{
  "rope_fraction": 0.25,
  "init": "normal",
  "init_std_qkv": 0.0193,
  "optimizer": "adam_variant",
  "weight_decay": 0.078,
  "batch_tokens": 131072,
  "max_seq_len": 256
}
Each number is 128 + 32 x the weight over the matrix's rms, rounded and kept within 0 to 255. Layers, rows and columns count from 0.

# layer 6 MLP down (transposed), 1024x256, rms 0.0571, rows 67-119, columns 0-63
[[ 64 173 149  64 101 126  92 159 164  72 109 102 147 182  88 138 122 107 168 160 187 177 115 177 135 180 120 169 172 113 127 194 172 133 166 124  95 132  42 120  77 117 197 156 150 105 136 130 129 147 129  86 107 119 125 213 140 140 193 202 102 107  66  87]
 [ 70 178 146 134  79 226 224 113 144 130 125 103 134  84 100 118 160 145 109 180  98 112 102 141 159 148 118 126 164 166 122 120 121 199 135 131 158 166 177 111  85 106 122 157 150 115  82 108 156 111 123  96 136 107 164 108 162 107 121 145 136 158 129 120]
 [136 151 143 136 114 132 125  93  47 146 120 176 160 124 137 146 154 164 160 169 135 105  97 103 103 129 126  81 118 128 140 154 140 135 113 113 159 140  99 131 103 156 127 120 121  78 113 129 126 128 142 130 112 104 106   0 139 101 154 153 172 179 107 135]
 [105 124 112 142  94 101 140 151 124 134 135  73 161 136 158 136 145 103 196  93 122 146 165 177  52  93 102 189 104 148 179  94 158 143 117  96 144 104 135 151 158  83  81 125 161 130 129 122 127 158 105 160 169 144  94 163 143 126  99 117 108 105 104 147]
 [117 130 129 104 133 115 111 133 102 136  35 122 148 132 155 107 149 130  82 132  30 177 108 137  63 106 116 137 167 129 152 104 168 118  95  94 195 126 124 169  87 127  96 180 134 127 161 160 183 111  93 130  89 176 148 165 138 209 109 160 123 108 150  59]
 [122 112 143 123 128 177 157 129  66 137  51 153 140 143 144 181  63 156 146  85 132 147 164 103 146 184  99 147 128 124  90 151 193 190 165 143 106 160  79 179  92 143 114 169 103  96 148 126 157 142 102 122 176 135 172 131 118 116 135  94 133 210 140 136]
 [148 125  65 126 110 171 123 108 147  84 140 169 129 114 112  76  89 155  66 126 209  89  66 157 130 145  92 138 118 137 127 186 173 100 165 128 121 116 190 173 110 102  81 126  87 131 184 131 101 119 138 138  97 129 133 152 111 124 111  97 135 135  71 123]
 [140 110 196 181 135 177 111 125 160 128 102 120  96 148  94 104 112 130  73 114 112  80 115 189 205 131 235 154 124  79  91 107 165 134 144 128 189 142 101 157  82 164 179 122 125 102  86 138 138 182 149 157  97  79 138 205 122 133 104 152 138 145 113 120]
 [140 115 130 189 104  77  88 153  96 164 168 111 111 134  87 113 156  97 176 105  55  84  84 120 143  92  77 118  78 140 170 139 110 119 172 116 150 119 176 145 113  72 167 186 152 142 161  96 140 113 141 127  93 113  88 110  92 131 146 129 168 188 116 173]
 [227 181 179  46 120 131 173 151  82  63 156 125 143 116 177 194 174 127  65 134 102 162 139  93 106 113  78  74 110  94 173 140 173 148 144 128 140  70 156 131  69 104  96 184 133  92 139 117 135 157 156 157 105 111 125 108 123 100 104 100 168 111 146 118]
 [139 218 109 154  89 178  99 175  86  67  92 208 168 111 118  98 133 196  32 149 126 125 122 100 152 103 150 136  34 176  61 136 129 133 113  58 110 106 103 105 109 167  89  65 172 138 145 213 135 154 156 123 134 108  83 138 155  83 105 118 156 130 108  81]
 [110 124 149  73 108  88 128  80 161 158 109 126  92 155  89 178 143 141 103  85 157  85 111 195 146 175 172  95 164 179 153  63  72 137 148 136  91 104 131  74 189 106  92 131 180 192 130 144 125 139 145 122  91 145 136 133 141 158 146  91 160 137 116 114]
 [190 161 102 148 189  69 135 123 124 113 139 143 114  90 110  61  85 118 146 163 147  59  77 158  82  99 110  60 138 127 134 146 121 156 170 101 145 169 162  97 169 154 144 141 125 116 171 104 130  96  83 127  79 130 146 103 140  92 107 126 126 141 119  71]
 [159 161 140 116 128 129  98 156 146 101 109 130 153 112 149 149 120 185 126 152 108 157 137 132 110  81 157 153 104 129 137 152 156 154 141 107 121 121 109 116  89 130  52  97 112 127  82 131 157 109 126 145 133  78 178 192 104 176  99 136 111 141 114 144]
 [139 170 170 193  90 120  58 143 140 112 120 208 113 110 142 145 151 132 198 122 125  79 149 102 145 143 163 116 146 122  94 120 115 161 125 136  63  83 126 140 168 193  96 120 110  92 197 138 144 187 102  84  95 122  83 155 155  95 112 118 128 120 116 114]
 [147 138 127 126 126 128 159  70 144 142  81 133 109 148 136  65 117 113 169 135  98 139 150 143 152 129 125 138 157 121 130 133 113 139 150 152  97 111 182  94 111 166 170 114 167  90 120  86 150  57 215 157 159  79 128  30 138 129  79 134  98 171 128 125]
 [160 128 195  75 168  92 111  79 142  38 154  77  78 139 105 145 116 173 116 117  95  88 154 150 147 116  76 107 169  93  99  84 153 152 177 165 123 129 163 184 179  88  37 124 108 105 124 122 105 111  78  84 142 170 133  80 100 117 147 132 154  92 123 193]
 [148  53 103 125 117 113 100 143 143 133 129 124 148 120 133 181 146 153 133 166 135  83 224 141 127 114 127 106 109 131 111 113 122  91 111  98 116 134 134 139 163 143 135 143 136 168 129 117 125 131 148 155  99 139 128 225 140  97 121  90 105 198 162 122]
 [133 132 119 119  84  87 128 179 153 104 158 116 107 138 121  69 133 144 143 128 124  83  87  82 171  77 118 164  65 199 101 142  63 143  91  71 111 146 204 119  58 164 101 177 119 123 108 121 128  99 165  58 186 106  96 119 139 112 143 120 125 175 166  47]
 [167 124 131 118 147 130 107 139  94 129 115 112 106 144 120 165 128 165 165 115 134  73 119 145 135  90 110 134 124 135 135 115 141  92 192 114  74 128  96 143 101 140  76 149  85 110 157 143 107 139 123 116  77  92 152 137 181 110 101 143 155 116 147 117]
 [146 146 141 135 157 109 121 152 162 152  92 115 128 118 125 140 133 158 128 155 144 111  94 111 132 141 135 150  98 101  91 144 162 133 127 105 119 176 119 136  96 124 147 123 129 171  98 144 156 141  90 124 144 131 117 142 124  87  88 146 152 158 112 110]
 [152  89  93 139  90 157 121 213 176  89 116 209 115 132  80 146 104  84  99 120 172 128  58 179 140 163  50 146  99 149 132 164 170 203 130 152 170 122  17 120 156 177 137 177 102 148 103 168 134 129 169 143  83 108 146 216 208 117  79 106 154 145 124 113]
 [109 100 141 111 127 137 157 104 173 146 120 155  69 144 171 122 110 162 214 134  64 143 160 148 203 167 126 162 139 143  54  92 144 165 117 113 120 144 133 117 169  87 136  63 176 140 150  86 137 107  78 108  67 111  90 130 132  95 141 107 157 121 137  83]
 [220 104 150 157  88 111 101 107 125 130 132 170 124 152 118 120 168 148 171 106 180 125 118 123 119 151  62 181 140 113 111 103 127 110 139 143 139 125 169  84  71 144 102 144 131 159  81 157 146 112 137 129 112  83 102 161 146 146 169 109 156 121  92 102]
 [182 110 115  93 150 154 110  90 176 121 120 115  27 124 139  96 143 104  63  92 161 159 163 119  84 137 132 182 131 163 190 132 157 162 136 143  64 158 158 193  61 114 119 147 135 130 104 116 141  57  66 207 155 141  88  69  97 205 122  58  87  84 164 149]
 [150 114 142 129 113 115 134 139 115 124 115 144 109 143 136 124  71 124 171 145 129 132 146 129 136 118 156 138  86 156 161 140 102 116 140 130 139 116 255  98 125 114 156 114 114 133 120 114 102 108 111 142 162 126 131   0 130 129 136 149 128 107 130 113]
 [105 158 172 105 119 134 136 157 138 153 165 127 142 112  65 155 144  77 134 124 153 124 108 130 139 114 165 124 146 135  98 116 148 122 172 119 153 136 148 126 136 153 146 109 158 130  90 146  87 119 144 151 111 141 119   0 149 139  56 120  90 107 168 146]
 [120 122 115 129 162 112 122 140  95 112 103 195 147 135 147 135 115 154 108 159 133 128 162 143  81 121 146 130 124 110 173 128 133 126 128 122 146  94 204 105 130 142 118 135 179 122 153 190 149 125 138 143 131 104 135  83 143  84 133 142 146 118 131 154]
 [140  82 105 110 116  82 133 148  96 135 172 145  99 100 183 122 104  68 100 115 109 110  93 180 180 151 129 170 101  77 135 176 146  76 117 154 188 127 164 159  49 133 112 176 108 163 173  93 122 184  73  75 106 150 186  78 110 102 114 164  98 179  93 136]
 [ 99 124 186 114 113 146 158 109  90 147 182 109  52  84 147 178 156 147 158  80 162 125 116  90 107 117 166 137  73 139 106  69  89  59  84 105 124 165 158 106 186 108 109  99  72 120 110 120  98 138 158  91  91 175  70   0  93 101 160 141 134  74  71 148]
 [133 119 178 160  98 145 129 135 114  80 138 135 116  99 155  67 126 177 150  36  95 104 144 158  61 133 141 185 130 109  68  54 141 170  90  65 139 128  89  96 121 127 108 162 111 123 179 111 144  97  94 121 140 140 135 118 121 169 132  65 132 114 122 161]
 [108 129 188 132  92 105 116 130 149 122  51  92 119 110 149 111 107 176 135 209 149  64  49 156 163 189 125 130 138 126 116 149 100 170 101  67 155  68  85 159  84 132 137  99 130 109 145  84 150 153 100 140 116 209 136 174 130 135  89 128 105 118 128 109]
 [118  70 129 116 140  93 104 133  69 102 158 152 123 129 116 119 116 136 142 140 123 110 112 113 140 111 123 146 171 100 118 147 100 145  98 119  67 109  98 116 103 102 154 145 138  69 122 141  92 119 162 154 105  93 106 101 117 165 100 130 110 115 113 171]
 [144 102 128 148 164 141 142  98 130 131 165 141 130 122 161 120 139 116 198  66 130 183 154 154  85 142  90 161 106 129 146 143 169 131  94  89  89 112 141 128 105 130 119 135 104 115 138  92 136 106  45  86 109 145 199   0 106 199 113 133 163 135 102 116]
 [118 203 121 123 146  88 112 138 137 148 144 200  89 148 136 194 113 162 139 103 159  95 105 112 187 108 111  59 134 142 105 119  94 133 156 145 146 177 138  99  99 141 220 120  98 101 102 139 157 153 147 102 155 146 121 158 139 152 144 101 155 165 147 138]
 [109 166  99 186 130 105 156 173 112  79 190 213 123 122 139 197 139 165  84 121 186 128 165 119  77 156 115 205 104 145 128 125 115 118  84 185 195 104 167 122 164 182 174 115   2 119 201 107 195 101 107 122 126  90 128 114 155 158 121 162  42  84  31 216]
 [103 140  87 128  81 128 118 123 163 101 119 127  90 177 101 163 147 127 169  80 191 155 184 145 124 173 155 148 123 144 130 123 123 104 110 102 129 195 120 119 100 113 102 174 234 153 163 116 145 125 110 164 143  82 119  60 130 100 108 178 135  89 162 105]
 [182 106 117  95 164 134 143 155 124 138 104 111 152 137 138 153 164 160 194 130 137 114 100 127 170 151  93 107 154  69 192 190 127 119 109 138 137 121 182 156  97 106 105 112 130 167 119 101 155 157 125 127  86 170 126 137 172 105  88 125 135 139 132  60]
 [ 96 104 136 185 103 143 146 171 155  82 127 179 179 106 130 126 109 121 140 117 122 132 110 155 144  88 108 146 160 171 100  83 130 167 174 136 141 132  89 110 103 145 117 165 173 104  60 135  91 107 161  37 152 106 120 165 151 106 126 129 154  89  61  74]
 [108 144 152  87 184 142 156 119 137 104 113  97 124 134  92 116  84 142 167 161 108 122  99 140  59 154 147 158 152 149 114  82 189 157 157 111 151 187 112 115 166 106 194 129 157 107  71  70 136 147 139 141 153 128  73  26 138  79 166 114 113 108 185 133]
 [111  88 159 103 118  92 133 111  82 109 122 133 130 185 153 169 107 156 109 103 193  94  91 199 121 138 123 140 156 125 131 162 142 109 142 124  89 146 113  91 144 143  91 122 116 144 200 129 155 118 148 138 104 113 148  98 166 103  86 205 104 169 126 162]
 [ 56  91 101 158  79 136 133 110 116  24 135 139 146 122 150 190 116 169 178  96 155 106 134  86 124  84  83  86 145 134 143 118 150 163 132 141 105  46 132 169 119 169  74 196 119  93 173 172 148  73 105 148 125 129 107 101 100 112 122 125 215 120 136 135]
 [146 173 156 123 133  77 147 122  36 145 111 142 206 112  86 159 130 175 125 129 148  98  55 167 180 187  80 128 125 185 110 158  99 157 139 108 121  60  71 134  95 196 167 136 128 127 172 181 138  86  82  85 154  17 118 174 127 126 186 193 126 136  78 179]
 [105 131 117 190 162 139  97 127 114 106 114 145 148 123 152  92 113 132 140 132 131 178 151 119 143 158 148 134 106 146 122 162 136 105 161 115 129 141 156 153 100  94 143 151 146  94 113  97 123  89 126 140 127 135 134   0 108 133 128  95 152 103 176 131]
 [146 153 110 107 141 163  86 123  68 116 121 126 134 150 112 139 144 170 112 137  97 148 178 109 111  69  39 124 124 142  70 164 128 131  85 195  83 169  96 153  98 137 163 103 207  98 117 106 144 139 114 131 194 131 176 120 108 103 141  74 159 139 128 110]
 [103 133  95 114 114 126 127 155 174 148 147 166 134 167 141 116  69 134 127 109 155 175 131 128 124 131 145  99  66 150 112 139 133 139 134 122 132 140 115  62 193 108 127 135 153 122  82 138 183 123 132 119 148 117 102 122 116  98 122 141 177 100 123  91]
 [144 111 151  79 110 148 122  89 153 129 122 150  92  73  68 109 142 153 155 147 143 124 166 100 121 153 185 181 163  64 119  82 126 136 183  57  87 112  89 133 212 156 161 111 174 142 154 122 134 173 134 100 135 152 163   5  62 141  63 130 128 106 107 120]
 [122 122 147 113 125  78 111 133 116  93  77 173 178 138 107  91 149 147  19 151 151 121 159 132 113 128 130  81 188 175 187 122 112 129 144 127  97 126  92  92  92 136 130 163 136 119 156 135 133 129 177 132  84  94 156 190 158 154 127 120 144 125 119  80]
 [132 135 147  89 104 109  76 124  94 117 119 193 156 132 118 124 115  95 105 154 143 158 116 113  93 117 174 131 143 112 143 125 110 139 149 121 158 144 108  77 124 141 129 123 114 122  96 186 120 147 157 137  77 107 123 127 154 157  83 107  92  68 137 143]
 [128 187 123 150 154 157 128 112 127  94 168 167 106 125 120 113 105 156 101 113 111  71 143 120 158 149 120 172 157 167 104 193 140 170 161 127 122 161 171 163 105 105 165 116 183 151 143 152 118  86 166  88 129 120 142 127  99 106 119 125 145 126 135  95]
 [134 155 127 146 159 130 100 103 128 137 152 177 184 129 112 200 144 100 146 159 126  69 115 192 135 105 255 151 116 170  98  89 121 105 140 128 138 146  97  71 131 121  71 131 138 115  63 135 130 135 136  71  85 155 157  94  82 132 190 119 126 133 196 255]
 [132  81 144 126 146 156 101 122 136 136 136 104 139  98 143 145 118  74 106 135 139  89 160 131  93 117 134 118 100 152 130 162 117 140 168 147 149 118  35 119 119 127 124 171 135  96 106  84 137 151  93 127 107 169 107 174 134 183 153 141 138 139  91 154]
 [139  76 123 217 134 119  97 138 139 119  90  80 122 127 107 154 116  70 136 185 127 101  51  91 106 141  74 102 132 157 132 132 121  87 160 135 128 133 154  96 175 123 180 130 144 130 118  88 142 191  90 141 140 140  64 180 101 105 168 159 187  73  92  93]]
# layer 6 MLP up, 1024x256, rms 0.0629, rows 68-119, columns 0-63
[[149  97  79 139 105 135 152 109 156 132 178 172 188 132 175 119 103 142  94 102 148  85  77 175 146 122 116 154 138 131 151  99  26  90 120  76 153  42 115 124 115 151 126 132 145 199 128 131  87 132 131 124 144 108 139 138 172 150  95 121 124 129 108 147]
 [133 109 114 121 134  71 156 129 126 151 133 158 132 121 125 128 100 120 100 129 161 117 162 133 198 151 111 136 122 145 141  79 100 174 128  85 100 116 106 102  83 153 136 121 100 161 140 136 131 116 147 153 154 122 160 121 151 132  94 140 110 114 126 121]
 [168 108 130 157 149 174 105 115 157 106 134 145 163 152 157  94 132 173 154 189 150  68 175 121  92 142 116 142  95 120 119 215 150 115 145 138 119 123 101  72 130 166 104  93 121 127  85 167 142  70 169 170 107 146 162 140 182 111 106 133 154 129 145 128]
 [129  92  96 169 140 133 131 117 137  92 146 147 130  86 138  80 102 119 118 111 142 158 111 129 132 108 136 124 155 188 136 125 144 117 176 106 156 140 134 101  96 141 168  55 178 159 137  80 103 158 150 107 130 144 111 132  58 113 169  53 167 119 106  82]
 [100 168  89 141  95 110 102 101 145 116 171 144 148 146  82 139 107 108 129  84 108 163 146 148 122 142  90 132 151 141 135 115  90  85 147 123 147 129 156  87 133 108  95 113 120 168 117 129 125 118 143 141 162 140  92 163 165 125 118 114  64  79 118 126]
 [159 115 128 159 120 121 119 136 133 127 108  75 122 114 119 104 131  98  94 142  35 144 149 151 139 126 114 110 164  89 155 103 104 144  93  87 172 148  97  64 119 167 204 102 166 124  60 126 138 124 106 126 150 115 105 149 178  98 144 177 118 127 117 125]
 [124 113 137 162 140 167 102 114 154 164  61 114 167  85  72 107  83  99 124 161 161 113  86 162 150 120  96 139 119  72 165 186  52 128 168  97 118  58 121 101 142 170 184 149  89  97  86 101  82 118 145 125 137 146 111 140  94  82 124 139 150  98  94 100]
 [161  94  95 163 125 130 139 127 162  72 139 170  73 141 236 132  97 122 153 103 126 127 141 134  64 119  99 125  77  94  74 154 147 125 168 121  78  82 129 131  82  66 160 116 145 110 102 132 155  95 122 145 147 178 156 155 165 158  95 109 106 158  91 110]
 [172 109 100 167 186 135 161 132 102 158 131 132 191 207 121 128 115 158  89 159 107 164  95 130  96 134 100 103 160  69 129 154 102 139 151  79 145  94 134 107 135 108 123 107 136 160 187  89 114 129 100 104 125 138 240 158 137 191 104 143  95 120 131 146]
 [180 126  95 155 120 146  94 116 150  53 141 145 173 115 152 106 107 186 121  91 138 143 171 100 138  84 126 152  59 173 119 123  94 101 153  48 129  99 100 109  79 108 140  88  81 241 159 107 128 119 145 147 160 169 191 148 134 162 123 156 104  94 100 166]
 [162  80 166 124  90 100 126 155 126 164 142  70 199 138  65 124 113 116 107 119 130 137 108 153 184 167 120 187 153 135 134 169 111 215 148 103  99 102  92 126 121 115 128  76 136 139 122 138 134 129 131 172 194 102 113 164 114 127 109  77  61 153 117 154]
 [148 126  87 161 100 102 145 101 144 124 166 119 165 152 160 107  91 169 135  97 104 138 172 138 192 133 144 130 196 199 141  80 102 123 168 121 185 121 101 107 116 161  80 152  99 159 148 139 150 139  39 130 105 165 144 148 126 160 107 172 117 125 110 156]
 [131 149 113 149 122 180 127 123 150 151 106 111 139 129 126 114 126 172 128 169 130 113 133 158 209 173 113 200 174 155 140  65  73 154 156 107 131  72 115 129 166 140  86 105 125 102  44 108 112 131 146 137 172 157 129 156 184 125 121 153  90 147 158 115]
 [162 123  36 118 109 152 110 181 168 171 107  96 150 148 135 124  93  97 145 138  88 139  96 154 141 116  97 134 134 146 164 186 250 125  83 134 190 113 110 116 158 125  83 106 110 195 188 143 103 134 115 139 167 153  62 156 184 118  58 118  35 140 178 133]
 [143 115 139 121 125  88 105 117 150 104 128 145  86 104 141 108 106 104 149 116 121 110 115 104 119 119 119 111  83 183 132 130 161 144 133 157 122 112 123 144 106  92  94 170 111 183  96 117 143  81 108 167 155 134 157 124 137 128 165 175 135 100 151 131]
 [162  91 108 128 192  92 119  37 159 109 103 124 133 178 129 109 103 133  84 150 129 210 101  77 113 209 111 149 129  93 122 123 120 172 136 122 114 122 104 123  93  94 103 172 117 123 152  33 111  85 113 140 182  92 134 139  79 168 167 108 122 111 128 120]
 [138 137 142 161 152 143 163 137 133 104 173 103  84 130 112 116 121 114 101  96  91 195  51 148 139 156 115 124 128 120 125 126  87 186 151 129 145 119  94  94  96 120 200 167 151 110 123  77 112 115 125 143 154 139 137 135 128 111 118 158  96  65 129 162]
 [156 127 122 150 112 131 133  82 129  94 141  84 106 150 164 121 163 110 131 153 152 158  79 131 142 148 134  75  87 157 182 145 183  84  98 146  91 148 116 127 106 190  93 114 111  64 139 181 147  97  79 122 147  75 111 147 119 140  20 156 124 102 134 110]
 [133 134 147 135 173 176 129  65 162 127 180 181 166  81 107 106 104 108 100  85 135 135 119 107 141 141 111 168  80 120 149 133 130 148 144 109  97  74  98  78 136 122 181 154 144 138 161 137 122 136 104 121 120 166 130 124  71 137 117 143 116 117 130 134]
 [135 118 127 113  80 113 123  91  98  90 138 143 128 166 103 133 133  82 102  96 141 139 137 130 108 160 109  94 129 165 138 107 124 149 133 104 168 126 107 112 115 141 148 108 118 113 167  90 101  83 160 110 131 178 162 150 104 151 126 142 113 118 121 133]
 [145  89 130 167 125 196 109 130 143  94 131 131 143 118 133  78 116 165 118  99 124 186 147 148  85 143 106 147 100 128 113  88 120 101 155 126 162 136 106 101 104 122 122 174  76 104 128 129  83 137 130 115 182  97 109 147 125 100 149 169 159  84  71 106]
 [139 101 121 128 154 130 117  95 146  82 152 119 152 104  91 121 148 116 142 101  80 108  87 136 139 171 119 142 141  86 108 144  72 128 147 107  98  73 131  92 117 181 123  85 162 151 152 162 132 131 157  90 131  93 163 142 126 118 200 109 102  82 173 141]
 [132 139 134  76 112  94 141  89 158  97  89 167  82 209 104 131  92 147 129 141 133 103 133 210 155 163 130 189 113 178 150 189 187 111 130 124 149 140 116 100 118 145 161  97  77 131 162 131 101 139 154 117 168 102  85 159 139 143  72 112 114 117 160 178]
 [138  78 126  94 137  67 101 166 181  76  81 150  58 118 117 113  89 186  88 127 145 126 119 113 141 159 113 142 105 146 135  95 135 145 136  92 104 127 138 127 110  97 108 117 138 150 111 142 116 144 130 114 194 120 188 130 116 141 115 107 128 140 128 159]
 [166  55 164 134  99 207 120 167 148 153 100 169 181 126 141  90  88 182 165  87 123 166 137 120 118 133 120 186 113 193 140 116  97 148 143 130 104  95 200 119 128  91 194 103  55 157 155 113 119 101 123 137 136 152 151  89 184 116  57 154  89  48  79 157]
 [145  88 121 133  93 131  98 147 134 161 158  96 129 142 155 147 106  87 117  97  75 146 104 103 131 106 105 178  72 160 170 134 154 166 141 117 157 108 124  72 121 114 129  86 150 169 103 113  79  93  95 161 135 100 114 137 104  98 129 152 105 126  96 109]
 [178 110 116 116 166 146 119 120 115 127 161 100 143 128 148 120 115 134 110 142  77 191  91 109 118 169 121 100 139 110  85 188 184 137 109 130  90 130 129 132  75 139 100 155 104 111 142  49 132 115  94 161 184 132 159 131 116 107 126 148 114  95 111 139]
 [ 96  89  77 118 118 154 123  99 113 167 174  97 101 158 147  80  94 152  96  87 178 142  77  84 169 184 110 121 119 155 142 110 143 169 171 140 133 166 120 105 143 156 118 115 136 135 183 134 141 118 109 130 124 133  59 138  32  70 149 100  82  82 141 146]
 [101  94 124 157 115  99 159 113 155  62 243 163 161 164 149 141 119 129 100 183 190 105 167 111 163 141  88 158 186 141 143 137 123 146 169  99  60 120  99 133 175 108 114 143  67 205 121 116 153 109 142 148 131 143 103 161 169 174 135 171  96 122 105 177]
 [109 105 131 145 160 129 115 105 138 135 151 134 127 167 114 100  98 125  61 140  53 156  76  87 120 161  91  96 120 152 153  77 129 138 140 215 146 105 142 122 134 138  90 118 111 110 193 121  85 144 120 139 169  74 141 148  97  85 128 140 111 100  86 124]
 [169 101 111 137 142 105 118  79 152 169 143 147 198 113 104 153  84 131 123 126  84 105 128 124 156 131 118 162 129 224 165  93 101 141 150 126 149 169 118 169 119  91 105  50  87 162 194 140 197  99 173 170  90 139 174 147 124 131 146 138 117  55  98  94]
 [108 101 148 110 145 111 165 104 148 157 127 112 113 141 122 116 103 112 114  95 121 118 127 153 154 118 133 182 121 180 136 125 119 126  85 102 109  68  58  91 123 143 103 131 118 139 178 168  72  99 158 163 135 179  45 129 115 170 119 174 123 124 156 150]
 [115 109 121 109 144  81 149 144 143 118 117 128 122  85 139  87  99  88 100 165  38 110 124 107 162 137 123 161  98 108 151 146 148 135 150 148 101 111 107 122  86 150  92 117  90 145 160 154 116 136 147 143 147 169 165 142 109 159 103 154 112 140 106 140]
 [126 102 100 164 138 131 132  99 146 176 122  97 141 132 123 108 119 141 105 128 100 144  80 119 155  70  91 123 121  70  54 147 149  90 120  95 204 152 108 137 107 134 110  62 114  98 152 132  98 103 123 145 146 147 193 162 140  88 116 155 147 178 160 121]
 [160 114 112 132 159  60 105 121 139 163  92 139 197 174 120 116 127 116 100 216  58 146 157 148 122 166  80 147 129 147 175 114 124 121 138 169 181 207 144  95  61  90  81  86 155 128 153 142 114 107 157 139 121 139 157 172 139  85  84  94  92  63 116 152]
 [126 120  72 131  77 111 196 134 200 108 130 181  73 102 139  72  65 136 120  81 125  95 120 100 125 152 106 141 167 194  79 138 113 163 149  62 164 126 134 128 165  93 107 137  98 203 119 123 149  97 131 130 141 122 125 148 185 154 135  92 122 143 138  96]
 [109 152 139 137 106 145 100 142 147  75 127 149 140 167 156 113 106 107 123 149 108 140 146 108 182 110  94 145 116 106 138 130  97  89 174 142 170  95 123  51 127 129 139 145  91 141 149  87  55 165 144 144 160 131  96 147 142 110 119 167 110 108 117 103]
 [154 141 139  84 118 112 112 144 169 105 137 125 214 120 167 125  87 108 148  91 131 168  99 134  82 132 110 220 117 178 149 159 152  91 101 109 161 138 101 124 121  96 163  86  42  99 129 153  67 139  97 175 178 133 131 151 188 188 159 100 181 134 132 140]
 [131 116 103  47 142 142 119 197 137 101 135 147 124 154 112 132  99 137 151  89  86 167 109 117 112 133 113 146 131 134 138  90 126 211 147 117 105 148 101 167  74 107 109 116 132 144 132 101 107 106 145 114 180  99 111 130 105  78 100 104  91  99 170 146]
 [139  82 129 173 153 122 134 144 153 125 161 107  99 108 193 112 121 120 100 155 118 181 114 113 165  78 123 135 159 170 130 119 124 155 120 166 116 146 110 136  70 181  82  66 121 126 127 106  98  86  41 118 151 183  84 152 101 172 120  96 184 159  97 148]
 [153 150 127 185 135 140 149 108 109 128 141  89 121 152 141 112 113 183  86 136 135 151 132 160 144 117 103  78 178 149 149 121 177  95 172  83 127  65 111 151  80 118  91  83 137 183 123 129  65 151 143 138 162 111 168 147 176 129 124 144  76  97 134 126]
 [139  92 126 153  94 108 132  12 166 139 136 166 111  73 187  68  79 137 145 106 162 187 163  70 148 109 117  89 155 126  84 166 168 146  73 128 160 154 138 124  87 105 108 175 168 150 118 109  47 132  93 173 179 137 122 160 151  75 135  94 151 124 112 122]
 [127 133 109 139 152 108  89 124  95 110 134 111 107 143 117 135  94 155 125 112  91  97 148 158  91 115  96 190 163 124 138  72 105 146 141 133 139 110 133 125 127  91 139 106 130 139 142 164 156 127 123 144 115 163 126 127 139 126 154 188 116 111 110 130]
 [132 128  67  90 121 129  41 130 145 141 197 191 119 127 143 122 135 168 105 124 130 181 130  82 159 126 112 128  46 121 142 156 119 139 185 170  49 134  90 101 118  77 116 139 113 107 107  89 117  62 148 156 126 135 134 141 132 124  86 150 121 124 122 134]
 [123 108 126 174  97 150 150 133 113 100  98 134 115 154 100  99 132 138 116 145  79 155 100 170 139 134 120 143 138 135 122  91 105 103 151 107 133 112 141 119  52 169 156 132 122 166 103  50 101 140 110 175  99 146 147 145 131 140 119 159  77 147 112 121]
 [137  66  89 117  89 144  48 175 125 117 119 182 143 167 175 117 113 103 125 149 149  84  88 211 121 126 103 152  89 119 205 148 101 118 166  42 113 120 118 108 114 134 124  99 127 203 128 207 135 108 190 123 132 116 142 121 150  89  80 103 112  76  99  90]
 [146 110  71 111 111 131 112 107 117 144 118 159 159 153 128 128 118 103 140  74 123 128 186 162 144 155 128 162  92 145 112 126 101 189  87 128 110 105 123 121  96  66 144  82 117 138  88 113 122 153 142 164 105 190  53 148 140 105  94 114 129 154 119 134]
 [173 118 121 137 133 160 123 185 137 120 100  89 110  63 165 131 137 177  96 101  96 118 111 127 199 117  89 121 144 152 140 138 113 183 130 100 167 144 106 127 138 120 114 123 126 122 160  98 157  92 108 130 193 131 138 135 122 127  94 140 130  98 148  79]
 [187 113 114  94 167 124 175 107 135 107 110 131 160 163  85  95  76 101  88 119  48 121  96 163 151 141 139  91 154 132 129  93  66  85 119  94  62  87 127 114 128 114 148 126 121 179 139 100 113 151 118 134 150 160 103 137 151 108 147 123 165 144 112 138]
 [160 128 150 140 103 125 120  83 170 143 164 125 135 173 112 104 123 107 128  65 127 136 107 153 133 159 120 192 100 162 232 135 124 118 150 145 140 125  89 130 136 122 179 152  72 158 198 137  69 107 106 130 142 109 123 142  87 115 105 132 146  45 142 219]
 [140 125 109 107 107  99 142 125 159 110 164 154 134 136 119  99 132 133 123  64 104 131  97 147 137 148  97 146 167 129 164 154 122 129 157 110 120 151 153 103 122 143 125 116 113 115 156 123 108 110 152 134 157 141 120 163 148  95 123 130 107 108 126 138]
 [170  97 142 100 111 127  56 150 192 119  83 154 166 105  93  89 114  63 119 120 107  56  71 116 115 165 123 133 170 192 103 166 124 135 133  91 162  99 112 109 108 104  73 124 106  97 136 151 152 108  94 122 160  86 186 149 102 167 126 173 121  72 126 108]]